config.toml
n_head = 8
vocab_size = 8192
positions = "learned"
init_std_up = 0.0235
init_std_down = 0.00525
lr = 0.0122
lr_mult_down = 1.5
warmup_steps = 0
decay_shape = "linear"
batch_tokens = 131072
seq_len = 384
train_tokens = 691000000
Each number is 128 + 24 x the weight over its row's rms, rounded and kept within 0 to 255. Layers, rows and columns count from 0. Numbers have three digits each. The size before them is the row's rms in percent of the matrix's.

# up: layer 2 MLP up, 1344x512, rms 0.101, rows 729-763, columns 256-383
# down: layer 2 MLP down (transposed), 1344x512, rms 0.0927, rows 729-763, columns 256-383
# gate: layer 2 MLP gate, 1344x512, rms 0.0968, rows 730-764, columns 256-383
up729 090:127143136134098110147124122173150143130140116088119128126134132111111150140135154125141104120090146130171144164156156152084124086140086155111150135124123132076058128122171098138115145154131155107135125157118163098129105150120138141125146128119142092157114113139126144105132110140127150140134153110123171123106166153123145130072131120114110105147157119120162155115102130148152164124125
down729 096:116110122148103116139121126100174125130096104108124146159136151132125159104139164115111141094119155120093126141123126150092085101104073156066141164149131115123103121127169140152141129099127182097146128131146088124111133132109162133151149146116097113140113099150141144096138054127152157172153128135136138125151163142118147142138117106114078157144117118128105153115112083147134158116172
gate730 103:123110129118116136120136111088125136106077141150136132126122100114151151146154130139138111141113097132136091094127101155112109135104139145165065171116118111124133150113112179157131110118156129129138167136122110150149130161131131154116127140128124146119145149148124104119110123136122131136100124151100104138158103099096084103180102132108134108157132124141090143158161124097105122153118
up730 110:126094133123143151143109136141146131150153107134168113101139181163095103120137099137118121068082124100131132103124181119135142119136099142150118085102153144145116135118144082110118136085086165108135068094139144147139147126099152136111158107130176098096121125114163135177155130126147116147128141127131093122103148139142123126121118107125127163154192115100133121104145104163142139126126
down730 107:149127116135105138102124142092140161138156147130138120077163126120151186102106086119076127108138103127119138147125187154141116103125165112118081102127109130143135141093122149115109180122142131125104080117095066162129171126095125115164125166146134135128121089132132100136153129134107115138117156153124125092077148135145114117133109146168118120104153102083135146111134088142073099114138
gate731 129:124088123112152102190106146074148127157125088112134122140136133131091104106129174134066155120144108116143138160128127146138131123183112153144125118101127118133091134108123117135137105135044118110110115132127202147136124144160105140117164098112131096115165101142106162174106155121129123136120124125148166133078150136116126145117127102137104133136114112156139131148133110143125115129103
up731 120:151149113073129106127112107142121098125153130148174134139142145117107134143139109148152155140149147138123113108149160112115112122165153162125144092157127104117166129100120095143152148123117118112120148118099100110115156109142117099136135140176135089119118122086138103100119115149112159114158159139125159164142138138092087077141117140177145143124110135109129149128109130128109193103131
down731 140:162135126080137154130131098120143087173144148131170152118114139148102159128131107134119087078099156142148123139126123128158112167128120166148116120135109144120129142091135127142113185156116145138133133094143120149102107122139140121141119137154103097137116112119145142072131122142115144143131148096133129181119166084117118096164179125148116130119083116133135087097144082114144152113093
gate732 099:117124156085115155142122158128122179155125190120160099133157124073122160138191136135120153119170113163102132142120113170174138147131135127127130115137143134142128155091117123116136106142115128112160138137161079184148115139120114143133136145122145129107152113105170171093100110101105058138185146083161119175117162092132077124109124095139173140144162106119139143147120140105135154138170
up732 095:109148099143125118088160151154105106108117127139129130152104121141141103092125120119113074112079108105126101130139135118107128114120171129131100106161083105144143085128111140107128158106146130139143113141104163100111147137170140103091124096168126121137080145119082104159125105155175137106112068155144153113125119117151134179153149131121125101139092133134109151116177122169107140105137
down732 095:153111090194127135089130099124124132086090101147109158146131142109127124096093149144189118105119110105112143142096130109112125134136155154094142109141083080105121116128103154119133167122133108122098105131112146089100168127155132115091110117147120103139142181136080112139159125164091117098065102146133157094107115146123143152116160124144086104135112157144127124168111156146119135088145
gate733 097:128132146101117140133102109121119143150110127111162121107139107138108113099166096071132163091124096176133127149168168110088145127121079153112118110115115142159150131145167121093123118140148129111136117132125127148160191154115107156113125146145122165114161144090107127171100116102123127122123134135119101106092113146134134136098179146108124130155111137163115119164104145129115128164103
up733 103:126173159122103125109093094088106105096122129123114140155139115130136094115144128096150144117151106125127104129131137098123157117138132128110130148166133112127107138102141116119085177160132102149172096155140113119167142131165120143124145135197138154132100096143184116166159139146119114152135131101081117153079119113115136116100165115108153117147157116128116114122118079120110101115112
down733 096:131169154116108143066122125148115128113100148092090115118136116104136109095124134128170144121143133124122151141100147134129146128113103107127160122092123117082127089130148097117151177179157130122139124133116131073141105134138077123143138109152141122182114118141156156151143146133122132146156144132122098166125141126112165132105145122148151055148130089128144111107102107160115114141123
gate734 093:109129141121145142109145142110153139118096126136136155081143081123140113116171120123133156119109107141148136067135094154157125136115168086145150152092153083148132111127149134098151121146092164127149112115092153140135103128131102180132149106113150155085145098109129129136156121115149114137131140115114098102136122102130130108113130153101142121110162109114096114138104128113194159081102
up734 101:134104072192119167135106093110100192153134126110127139165184153099110083070142140115153139138109134094142139138164106167128130123122091129154154090146140159123162133139135131151133132129163083164115117151154098110153123115128190126145115111114124131137099134111122090161146098112116119108159120111137115142129154156116157127099109130124110105168107109146139149101135117111135145143137
down734 100:166135099143130170139148079164118103101124167141113128146129186127138116107156188101126077126136129118075128121154107097148098157105096134114129100153156149116131132138150148172164085093130093121076162148118137111108162143119163105156101124095094098095128115135098137090120151109079140140133123142122124145140139147139179130144111110141103143115156087116139129101190158071107142138132
gate735 095:156121110139118117115108112109074144153156135115128143101145140136128131123165116129135146102103130124074104136128103110127061143111120120147083123135159134112135107123130129115104139131132099142132150100106120155118116145103163161099109107102126146153091108114150138105108126161144128109117156107191134147109149131110081146133127143099106145085103103134146106118135142158125137083125
up735 096:078109136157130101138139076143149128172149082122104078150143151107126173115147130169118131140099138148185123093150143139151139185146097161061128152120121120125122095137150111145099121148116141146085121153147126097136116087130140133150102153111110125121146101100118107142158078133135130112154137151112134138139122103132122126139117129110132097123135086136175145128147086123145169167119
down735 092:092137123144140123165158110093109135151123148146090083142119156125116109148179086147119078091077129118136139098120114150095127155121148156107151107156168119130121112158109136135129123164128133149099161097124133095090108097124149147089111095127114118128146082132151130114119099134163132119152155155141131080155128093127139110147119123111126141151162121134112093181130119129084120136108
gate736 110:106130152106158136135127115131139114144120074151136114080092130131149143149090103131148157129134136118095148125146189153152137109115117148089128149139144120125101147124135139099123109140181160149132147123100143123055143119139156119141139100136146114123171160138142122132107166151140146105141105099100146139144138082118143099169158170106098138126145147122130107160152112111110161096157
up736 102:138150131122130162125168117107150132163126163103145119118119106097105138190102147152139074100120137136117165101188114141120120141157107121117148152134132129110132089148123145135116112164191124117148156159108175128122138118124119088138151138178100106156148143135156143123156155158093108135132094093166150151112156134184117102147101139139103120170114121112157096095089140085076139109144
down736 109:106162132136107139107124113106123105099097137150130149145117150116120106109132152111116133157120125149138123101171166126147145133132120115132110118144083132115149131162140151147152134140146115101105116116132113143111136103144168129128145124142127116157129076110128159147184098107097125144089085079129125144099160126084134183165114102128084133111089142136096144097116134097125180181115
gate737 099:115078121088140106138137111110167138107159146103169089147126168122125077129141134152127135120129143088113101120145168114139155141150135099131113051092162184127100152177129083168130083145088135135144174132144139114147105163170155146088145138164130129149161138097144143146133134190147140173114120120164114103114159118143110149128097115138122137160110130120158123129125126129106163124133
up737 099:127142076140127152128143135130146113168130130140090131159144086075148134161141159118130118103177122138131118131127116104119071131080124127123154151114096106115109102118120190141101145127103100101118120157125142117120115107124115113161110140107122165131120087146144133105161115121117111068113137166101163085123096184137105082103135119126096145097152128126112126108125128178143102131164
down737 102:105089103137129157139141128112132118118136126098125176135110105088121119137147158119131119131147096106142127161135084095161118113107111129130143152126078149096151110131135149121124173072122130117066115173116136134117127133103110163152088106108100114150124129137090156108148085106161107120077095183092146126141117147141083094099142128097095111129131132151112142160158139147170145071165
gate738 091:165138112124086130127144130122144124118162144147137131097129113108152112074099125123148109134117122106086111136147111118139096119157110109100067148075150142110148141143098122118128156110132117121097105133127132178123097140119147091107138107122092129059159132118128120151078104145134169126121144152116139132137054114158087127125172145128122131130148078108126140175129121120177110096105
up738 095:148137146124127103160143128092118131121141086113122137126119093130123094070100120086122078095104111103104118123114120111138091088153121128096139174136114144122100111127111111150101124110072129160083134118130169116146055137115121124137151100077147126090147137130087165102115136125115124143125115146146132134133144126107110137107141103158116128137127072149118161159110111115137117107115
down738 097:131142118116106115131134093133106087129120131118141148132121144131123097080124112111149098145123155104071150123124108131141118123104112103118130148124124136122088114134146081106139139147147149173096135115121177157127097099099135107123163116113169137103154110099127147131095142132096165136164114124088147139156110108110101110120165154152105105096156076088092131160120119163131132108115
gate739 125:171140064134121127105096141130142057100110124114093112165128122140148149121104098143096090134196118107111140095149102158152121099120146136163110101103122158139106164115134144095145128163115119137111134105146112103134124164136145130156125106152142082078161118121144090175143166102139124140161158143094149134118107143115095124155145151106132139152116114167142144158132157135098103099106
up739 134:109114149159112120161113125111052122093110122135123133148106154157170106121133150133143152088165106101188110131101111147131128147141121072115113129096083148105151099153123117135097134103127130116127115123140133130154131117112121146141155131132100122144121092127138093123103120167149118161142107143134104124145139158089142100121134189140131086144150098119092113077125091131129110084110
down739 122:119132121141136150152143132140163131152157093134092154127133105166131117100141163110123122154133145135157144120119137124137136117133116098130147135131122150111164091142125155093157128121088123114110162105158106149152175141120104162141150116111148144149109106142143129136133114110129118163135089135087128167141094121088154161121134084115177115135090129087144088106144098174095090148105
gate740 094:121098128116149145191109129140124081108114095135146152126142139153138139119139145101108120099119132161130111172178144100086141101147161099131128115151116193114104115131104099125153134128137157135113115140099142121133102132123128074130181116182111097178131165148106127115162112110126125120108130139108139169133129115117104144118146157110124105160147163125136168101143105138135169148143
up740 091:085164101108130096109120143191123126171154124115111112084145109154143182119129153111112150121116090101103163128129108125136123133137098129155160104145150128146135150093144099145074092130121108149114118103152113131125138157112110107143103133109159117086112118105101129130132114161134122143161099133171127146136145137091136062103114133162132123078127096116090111117180175134136120139132
down740 100:133122098145137103129106176130116116149198142113117119089165119105142146117127091139100142132138096118101114079147109131134153153120134123105142119116152116130122124155142141132147125106088126169124091119173134106155128162158153153133100090079129134089122106101155145106147152153170122140156095132119153091132147156140161069148130105134135097105114109110155108151153119130129103104135
gate741 113:163077125170130170151160119132161147124118106149133112125143137143118136122151094179118118120133121127096132130113073135170069112067108130143082126115088092128132136131119180150132145078116107163154145160079167121115158178150149098130097127154162097109110120106119116115137159103162157125115095113135076132107135154112092145096125136089116099142119143106093124138124102123104125154103
up741 104:115109134109080154134137123157135112115135122116136115098129129100141165109075151143130105120107158147080142072153151111115105144125108119169082113150112128138158104130115087126079138136128126137115121149111155161133141136138145148152151138168150121132123065102122165128100102180130092147089152159155128134121135144132115122154133089084178153123151123109121115133163143136101138140093
down741 107:112169132108128119142113133079148097133134081113130107144119156078191117106100118105111149106140110136127163176150186155134094144169113092139092127119094098097129072127144132101102126128169118117063143155164129148151107135117100103098140089142135114130153146116100130166147111088076122135137107104136120105140152127136154173168117153176103138121126151134114143122108176152127116148127
gate742 086:106148155138104132157165087110159131127095172084163112080127137115088110113148102086120110137094125144137116139119139142138099147108076086096119139109095133084143124115136154122132123151080132133114112083091152119135116130161114145134141136161098121134110179118128186152104104121087159119071118106164188160140152124160147108171122118134101159174130146140147149120109171122076165123102
up742 096:141097128147188128161104110137146134112139175119121095124146098099140138100125113091160101138063126109202109185159136151113126138117106110127116133100113122125094143112116132102095136121102169105113100117095091123167153130148159144136129143131119102126138127116134141135140141137130147128128112098110155149118151108133153133162101138117126134141100122110148122133111118115117082156114
down742 086:155133124148148111139083139089155113113124152119172119122108101104121121077089165127127096136092110121162124177146104139100123129129102109093138151146119129157107133098111139115074118114084172140118123162092119110161120118119150145102106140120108104133109173147127150124118117149082154100138173129114163140073086141123141124141159136090123158163109095143127105119087152088132100122110
gate743 086:145152126063140127115133132099080139137108119097132143144132097124161136099142136122127093124110144140129118141157116115140118127156162094124096109099134153126137113143088111126126119099131142113141070079128075132145183087119132153130110114129131148164154098125167129121074158118110124100151070124129100148119149178120088166164137152154104117153119133136124130110143065116126130154147
up743 085:125133132157161125111173095153140118134110153156127112117135122148142145106103160147128092132123113143143159153118155133176124083124108112131115127167154124087145076154128059106119096158129125167123137150117117124129130135121133116131084139129120133117155131146143116110098101109140114150128105135151136166073096108136154122185133103079168128126129104114098149161153110085171118149096
down743 083:154101116119168140141162138121110150131126110142103122135177137137153111126089175157153065116135078164144123136128147133156115112144140138124112126106134107129202123105117073098153110159110134117160105103128127110147077146107125112093125116119139133101112136125082117112128137117123146137145147165156118153100104096191148152146109165084159124129124103114155145089171100104159129105129
gate744 090:150127106111150148165112172122116111152146134169152138141135131097131088128090146133142071140184112105094092152139130117122138183169096106132143137167151165123154148158133121110110127139132151120182106150138128135146124126175190136108138117159101132072134143140153120108122127140141148105094124133126119162159145138104132145158088134093154095141178102122101167087110130078152144129115
up744 096:150143119122115117118155142146139153096147128132120152154129125073116146147114130131126144132139139118142072097069116168127133154145120182121142148112095122088169183112145114142096109101090118099095126153112099132111108105118156100087113132083108075127139116145090107138104154120136181118133160152126118138096161096129155190146142114126119174128141153112147162129151151122153117107132
down744 092:144156057075090133104112122124109125146158133163097143147119150127105131134131126140134111121114134124075137098078159168152119118130137186149139116158162105111166133135114152154108162127108140129131137157104106147134076131142147144116082151102147126150128110159130107111130099145140136142106137144149118103121121114152124178134111108154143138084161156116116125154167144132115107114186
gate745 104:133127141164106097127128118137153142122119109128120112131139120092165143147168155102106142106125134157114122101141148102162110112113130134115116139084142143136134111128103121117148130129134150112151118160134111103110126090105139142104116133135123096147150168106129130144168124138118153109149140135113105090119069174145136125123176093154109116136128074133105159119127088144120116140115
up745 094:135153118158115109118139133155134146144129134113087098152088132130160142161151153119102143126141139157142096101115138128163121126133120132098103131100155163152111119122135125116134142115122106135135144142169128136093106115137113160090112094151109110130134134096136122150158117127121144145157169112133130114121086149163111125114152122129103100150116111156120193129115135128129117111160
down745 107:119128106167109127123134089145137139141158100110132126119107135152111145161115148116130130149159112145123130124135117118092137142118138135122129144102175148131109137125122141103153142153127104136104175108168126128118103163134108128142139136197171104155143123145128173107106142119148156118122102107163135109155145157127143135074150125105132065152126113141158187129123119120110104102180
gate746 111:119122151118132111120170128106088136091135132152068118074072126110073160131119099098140142145104124094124165176104144094159108146138179118120090151082148135140129122106103106137147112127110125139122172140126145144110132141131155162110163137157096135150153081113148117145154164134116103083157119127099147077110117116081120099120147143138122117116124126101114150150103074120157117101160
up746 102:118114104129064159129135133128136153165129088102151141125208126133145139144126116135144139076135113113155103119101153145128116098126113164156171102166092143108130143134152109134122152150131142165135135143114105109130148140128136116128127145121145133133100124160097093092120072076130144147147137127167151198176112151167157198120130121125127173145116124127128132093198158146150130107124
down746 108:134103133157134158142137130166120144185123145107140131097159142101108150154120088117088095134136133145111133119154162150140105155133148117088166174143101118122147112165152187128121146102140151181120170140116153091113159086109133110080159081153142152084150165143123145113100119131144125141164129129150140141149160103118142102123125142126138149114139113129164174156146123156089135106095
gate747 099:116163109136109129113143120120121121108107092141100180165083148139132105070137130133141143178092114150098125135111130116100152169123167107135094110149098136106147084131145160113151085154106099121139108136095090136158098188137112128120099106121115078164137130201112119136116168119132104139115129138114112121154178097115130086129177159120160141120127157120154134124136120157166111172128
up747 093:087125132130122096156109111079105121078148145140168159082136112115095096122145148107131125160127147141108144162144110125155121093140212123174122145161146161111124124154067166123129113167134136099101099165162100142133147150108154095181111151123105174170129126195115131134115124094126111143117116092120116126134149103133143126131149141093124152156138135125141148154126139095170131101149
down747 094:133096149081095127149160106084199114116129132172120116131165134128098131132116113141112126144109101157134146106102155133112123135109163135135130154129108139141141164121119146103112106155094113124105103154177144092112139086147159112119098142116152102150145082145128117080128097117177115151177125093078117165115168156165162154116146134123130128115129153087176081134134114087169092173135
gate748 109:137185105156137098107127127108115135125207099123096130164103097140104162151138178150178149131095114132097137097114136140107111120207149092152092104116127124151124122149104136128134091156116112134141095166135116116111208140131123158081141129130167095127110141105189130139165131163127149140153146114125127157135161116099149117077174147116133115133128132122124145193193104161120110065084
up748 100:069127107130124142134111167134123145122163141141115143131087155140128085115131141138097118141094151155142116167136104152165120124142101094137155160130149153067173100157119117171111148134142122137157146107133130110086123104145123088111109096109153142137138114187100137074139102148138126132135113134119086082110120134128107105149090144154205102118135125090138134111124154061150141132148
down748 095:131119155117105150115054173167053089097158125142160133118157156153126094129131123145146098163119141107129115121134142129150104107127179125136148097125130160130149099111094116164110123132141132144138143129088145131109094143154143111116134117132138142148150108137159165100097100147137150116137106172152118107094103117093122111151138147131150112140138083111102140120086147117135147127168
gate749 101:141122120114139105142157123140137125127150118102125110113172161141114117075137150148102110076126109101108103128161117153154102079123113167143171096125118155149123093154130151115061153163091108137166140153124124093158103110126123157128110125120117141071146084139137136141092155165106094090148108103125168126130142129084170125125186148113128117148095128185117138151109134155137125089120
up749 108:105150135134145092106138098148121101082142133101116180138134113137100098137069163142133098133100142142162117118178126101139185112133136148108100146132153113160140124133140110082101154182148111123135135139115153126125155146099135159113147109111142118114128099123141118115164101120156113121164112148092115131129113117123097200171129130151163167105129132165122131128125151187106143174105
down749 104:145099111109175097135171114113135101089164078112137179116148135116111103158108153133128140171131100134165157135151118123132134135125140188115151134180132173142160102123116134108098103137114113089145120139131142124102134131160108129132108115102110113089133145174101115134130088151171129127165124115123147156136127135092103162173138100137110128127172146078107162148069129129122115121135
gate750 087:098166114089095111140114128123103122133114121093153093143128067092092098111132153130122109113100124139158153143152194091120143116127128108139103119154123116130113099146164111119155150131072116153126116109136128123152111164091141108115105140098119128124104122134123149145119128140160168144107065148125114103161097171107193091120091171116122071126134117058140104141173134138141152135088
up750 085:101158124126135123144117064115072129146145119143091148160106081145102131171127132121070145135119105148101176137147168073114150108118126136131137124098151081113150117130126117114120098133098137142130160099116145133108153107118139141144144146092111131105108142125110119136139140148115129155113158114144135134126120146109127166084089165133146136158139113094133106147130137142123138097113
down750 081:136150118147116150151107084123104147119111153145122145102115141144123142180133154124143097150077104106122136093138164156108117111157139176089120146147073157114116110152146112138160117134122152143114141119102158168096086167121119129137138157105144146152157132121097127124127120131130120168086108105135119116104075114133138137091077167165146129140194114068111127106141135097155121142121
gate751 087:171099156157144099129138102128117144111143122126069112138148086136152163163128102151124171141105115149122085092122160109155119154176159151148111109072169107171176146169154109074153122127172104131142132157122121086148123146114102132130096114117118116142100154130139131142163169090112111118154130137135134134160114131113111115132101147165114140158097099120154117120135149144117167117122
up751 081:187147145148112110102121141133139140139078150101120142144148149151119145119144125142144135127109123082127113161128127121178162156078156123118151069100125116138147158097086118077142139134143139132141156118122168156128125102142130139126136183125085160172075150114182180145122141161071121098157175146103140124118101152077111100166119106167106193062112074108124120145137151155122111125118
down751 083:134154150134146090134168103109142134127115162111117116152127137152159121121134120164134145102109132133117114158092160123175154154105112095133124091129118121109150135121093116078139126121162138118148134125140130146110116102132121112162117179145087116146123103126128118092090189133114109147131096127103090116122101128119122093185146125173124141095103118129096089095136107174093149130123
gate752 104:132139155158133131102136169105143113080139132115120128103144146105145132105143163146112146112167114112135126121115123139136150104142141108136106153120139126160136144142167112127157165127125122124157120123134167126151118108120191139094117156121075104131160132133070173145159172083086114130139150103113102142099173126152114124166128172128104085153124091119091095122155120155150104105159
up752 115:156136156108133130125133124159129142156131082183090146166138130169109131164105154085152126117142148104159147180125111118124091134144160119100128141136077122143105124115102130103131144120073125149141122131117133087143151134140120108136114135161163138106057120142108159125125118141138139099086141153137100158115099103123106150138204119101101131151062126159127150123121110132120128170092
down752 103:137126126125101121101140091126141102163132145149125109147121126122108127130095147101143128126162078140116116142152131119110156121161122103101100145095133154161153142115128167137146129127120124140129120167069098143130148115116119140164134115112123128123102139146093117119112181175153096113103139159107119164176101059123122127140139178115121185155071161153133161109153092138146136127111
gate753 086:140109186120142128117150160174097135157134131116115156114153133095153091181094143072108151105132126138094173145124062118123097172153119082100115120136131130124152147125098116165130133115122107140130136141086144133144125131097118146097121110085100094136129151164132109114159122115105137159126154155155128163117112170185137153169093122132129134121127081180118127144141138112120149137142
up753 087:145120134115099108135151105124145117093129153091106131140107106138121141086176146149151097144136131101151103110146142137123116154085106144202129120105134112118122128133137139133117133144119132133138131112140120146158099092152156135175120138146141138140102111138126140165101143129138145132107111092123134154134150071104085080132147146097111119143109124093112127090120119121099129146149
down753 088:153134095146121104161147134126165127110139110080144138113148111152120151136192125125143114091092119123115066151138152122157151151155119150146129112126115129136136116142150118111136166142112118152151127128116100158126102130156140164136114167139128165143130140138120149124123139155126122151100110095117138096094158059080132139114100160132135117129107118123159099050135126059135117134119
gate754 102:143091090118123155128093150104136158104157131135129120163141146118118113105170124126150130136141140136129147119136136122146134119132101125159125109128164129098121129166099118145138110140096101138141153146115094127125113148118131118174130129143138108153155120149091150157170147171120088117156162143155110117172113091127104117123134136137110136113139125147149115097151150096116106192146
up754 105:112101074125139137114116112134107131139101118169143145153148128117116037101091136109171170181173141120117136148164120112091136145120151112120138152103163153110157123156104131077124125144097141136145129165145135125129107148142155107197140144121139153163168087176114125154170159143145124144140130150147133154158108094151119150133098145116122129147120161122153108089129119103169124143119
down754 102:123138132126107100137179141087095114119141127220098156133122125114083103106107138149132137127160138107158110087098134119097118149082057125110157121104142109125165168160132170102116136128133134175114125173124114151111121162142121093139161145142130088135167131138119103117154126100129142171160136139085122141152088089133124172187121150116121107124137129136120082115095137137153135156100
gate755 091:139143148130142108150095107097109074101166144095095121111175138138132155157117139152134143133151107153133166091126124129107130128145107143168098130122129176097128143134167135102109186088147110149139125175131137105123179160150132093165140135157071102131147135103146112121127114110145125136135130136173106118175116129152145122090154157091149156153119119115153150146164096084104092121165
up755 097:128126113161147080118189143172134101104091167154122135111102120116129095125075121123100125140133168114164101179092146117121120120202106110110125132098115123132142112123102136158128084159135155135105170132157129158133122096141129131107088109122164117153125142121103140137141118111084121125143131116112163096070116152143141148128094103166113093098160076077135132112080163116137142147123
down755 091:130115129152114147157165107135132113112114142151137097092099113127063116162090145105092115125084151103095126142152110141161091159114153126094126159121090127094109129115102152154125110125086131142148116134121122129112109099165136119154133131098147098112132100142079158103123087115133118142099133093108153093118142135081181164149131160103177143136132162143137112099136152129162118111114
gate756 148:131140107162112137094139123118117174101135100096152114139161103103154079092137158134103126122147149149113104111151131133188114131138131147138132123135133085196142129160111139128128108096126125097155148120149128110144176080101182169149163163122109171118132117151175146097127123135122089178125178153114105110163126124095104140146135105158170169149142113117105118153131126119112112109127
up756 154:124112123137154112079171109171123139201115107128109153123142078130156112164133139111152118123157123107139123094138180142106123128152127152124124157152155099168077104085109115127110157135136146121139137135159104127137144136113084127170149159184168149172135160104138123107135163130112112132117136117095138144109088108110144073103131098143147176137131129122147101116163151146116159163166
down756 152:113142147135100140102135112103132118115147120145123109102147109127085099090142128105125106125141106137112117101115135106125152128129114084142144126111108113173149118136111129165134126155094129130142111100122122130139137113111166157167143125093149126156108107129116171146157115091161132120146147161105125107146183119111130177134148112116097140123125121144115123124111131175120146108112
gate757 083:143122142109117147112145148121146112133177152154138114147144125154182170146113139122135139135123125132141125166127130134089160111123113145163121119131115131072145138111109174117118145091133162117112123073117145102128148126127115117137125125111089134152118126122124090143157138146110130119114152109144124134140125136119114137124104109094116143160134136104151135135108083137173131150112
up757 077:126127140118136132113109150121136125148118125123102138133137140092074101100157145101087104111140115157095121121147090157122131119149138139080120110114181128127111126119155093132138127128107100172128099163126122144124086134132110097146123135141116112111114132158110181126137141112148086174174136157102118169123129119176068150114149093148125111149075129166109121156128148113082104115125
down757 100:172132151107128122122099136132128093163110129141107149162130145117078105156168101104109131109115090143154155107144111130120122112146145129121131127114145143152108151102150127105162100120111103127110141153102154096106099145137127099136139084116121139075146169133117153126136129098142076175136111128127144133137133125141114132155172134133164113116116098147084109163099132143048141107119
gate758 108:082143140104162124147125139102126146125129158091133156125116149136095127101139122138164165137150111127124140144106168089065133132104148091138101128095107126134143161142107122164133103082116116134170087163090119109130104135119110092094119132149129118148103138153181136113107120118129148136123125140121115146127127099154107112161166095186098114191141151138133138153109110144180135176097
up758 117:146173099105138121121156117145158182094127130130102125074109122076111151096112126108129129113112146084143142093081120106162109195085156096134137173130142112170128100166118095142136073107134116102089140109185142156148154117105181127146152142071125123124098078149148134112129112143143100151175143108106125113120145142107151145143134185129116127135107121113153128126115131130158107115117
down758 105:159094148117103109150106118135135130128146105126140135112099145099107156138121134073144120139135163078105122139119176171120113146163133154135115158151155121107115143172097116107148083153119103127142099115131124122149139118145177106126106121101124127152151116135088136076157146163146150085144115146069135124114121138113122123139168104136125144113106156113099105156159132141112170135115
gate759 111:161143148146113150137101143111118142116181116121158130112132098121098092144114167117158128103128123120125114131132125124102149143088136126127149163095082083123131167125111154134088120101136107097165143092148148093118115106110128167127164119131145136139096103155149151123170129121117157162115132101117128111128158178114127120103160122124129102123125112115111167144122055135116134096105
up759 128:176109152154187116146173126174124106143168135157106141117131069133148118099132147102109125145140131106099117155111125090123114154105159118149118119157125127135135111071121144122125134130143114101165137094155092131128135159104144103159136175153126122150131142132169127191132121122129156141117125126154151148145123180143147140124145126162083134178123123147116151128112121112101114139158
down759 109:121091136154088132131116099157123165136110130160087134092158119123127157090161165133127145124138115134069116123146147095116162132152120139156147127152148056131105124126135178176137140102134152151126137130129100113182150154128152123161136153120125111097118123148132130122125116107091163134131165099117146116106167137102134145110124091149138187071117120133107193089111138149125114133068
gate760 110:146113080157131193147086141125145115123122141135134112118108144128151082170144115131120131111126127114158193174129096134156143100107125091126084104114129164140099156095152101124112107176160119114137101096112126169106118145117112117103114115151128122129139126128138119111128132161130152121130198130134137097133138136122149062123151130102109126163147105152107164137126141150142124124135
up760 101:123090120115164109132071085135119160103141171133087156150090095143118107097126129115102140116141094143116102138150146179094087112095130083120116147106084139142113138121105132115131156114129108115126110153102120129106086092103150093154113131106117169104123118143126145139144116132166132133124145077143154101110140160117122118146064126108125155099130117115106144133129134121186114084161
down760 101:124134153101124085147114127138136123133100156124109156136164116127076170093096111149183113105115089174114125076150134106100127142117088102116159151121117073119143135145105110151167165091152129132135147137116099090077079125122163162149125123108117139093086164130103130148134108137126128144125112097119149120072118127151118134156104157131117141125122119121108120172122116132153131147089
gate761 094:079112142126149171116130144154143151147130143095104104138106110075128125145142113122130142105113110100167126099090105132111121118097118086139132108081108105116149146147108181130110124130102135171135133129097144190106150132125109111164173135111144122117146096101169160132095116113144155118089137132125098115160135149116135127142130127127123103136175099088117114145097165160096138146111
up761 089:138163085143147151141118110181121155186109150134151126153094145121117145172150085136144152129084110172111136119156141123124079097156116136125122114115115143116152158156159152137157110134122201133095121145106116095164089156099079177131129095133112155120145097104127157145144141080136132104125137112095106136185107145130160128112156141144133109138166092142162121118084165173150118109128
down761 092:112131154123112127122124109157105129144106158125181167183164095119120092119135093122149167085130143130183098147100136123101152134132116149128095169112137145147153186168160094130108146137145116141151145148075127112119089129156102114128166137088167158098105103126117157120117139120151130128122142177109110142117144140134121153104131135121125099144119094089096154116080147167127108121145
gate762 116:138117123131154130121146091121155153142083173148143155146149109119129115172108063120128108094124118097115091148120121141091146125122167109125118111097119133161107182130127140123123119122124153144181101126130144183105112157132122180154098098143172117130094126108161113136111119086091142143077171115103121100137161115125148129127150121117136121116155143126149111106129121132139116121137
up762 130:121144182132125094140109113101100114133121159123142114110175128137120126120119106189128164120157102112120152091126138124151120171127148131092120119151140089104147137129102099125112122110131131094164123102128131115123130121126140113121150154131081128133149106144134103138127174159120116117157126101125105135141148158143125116128112105142121123133144135093174107119114098123142115144173
down762 115:130129089125098120130119108112130073134118122159128144127128130176165111160121085126120125166154095114121116148142099114156131182114112132106146145116132178103107144138138077075109131149123113102174119174162129141177103140098139119150164117113127077159090108107147114125155144097108151097105149133152137101169142161122147161124134142119105124155122147084131106169134115132152143182161
gate763 132:114150138128103124115115174119152143178106103085123131143130166085072138095167151122160124118123198148121107086104186122144125167149158162115113170121115147106123090154116156086124123109116114077117121137121081156128093116094135122142128149123139151053090112153159149114140120149115149117119138149137124127097138134098114133133175149155145161136140093163111117121140154157124135135156
up763 114:137118175147128147099112207089146156182123122084095122145127146076084129123200155162130119119106158092111132100088186121132138141094158161114144177055121127151111112124113157101141121129139088116112114130133094142141113109118136186128092113177141161098110085131110170123115097143157158096161145148117145110134139138119111130125137162172151135096178115126122090125127135136123161145127
down763 117:116156131133124141140155128124136137104122121139131128135174107089076117122135129142135120113121155066121161103094165117182136136119111096082095127124138135093116120138091145104084090143138092131117127130109150123142135086083097109092129139117139089114091130098116147104131106137147113154108121104086119123067153130113122145139120140092123121160140096171152137120138140139131156129125
gate764 102:129138111116094146139111172140133122170116131136141176127151159125106092161121117106141123145129168152131140101181130170141169120158163126127168100108154148134118155125133164105100123134138109140135122137144123092091113126153125142158154134135141123124145149104143108155136122108147142135153150160180129171182111135105105118091200113116123077125103104128179154128117072065147134087137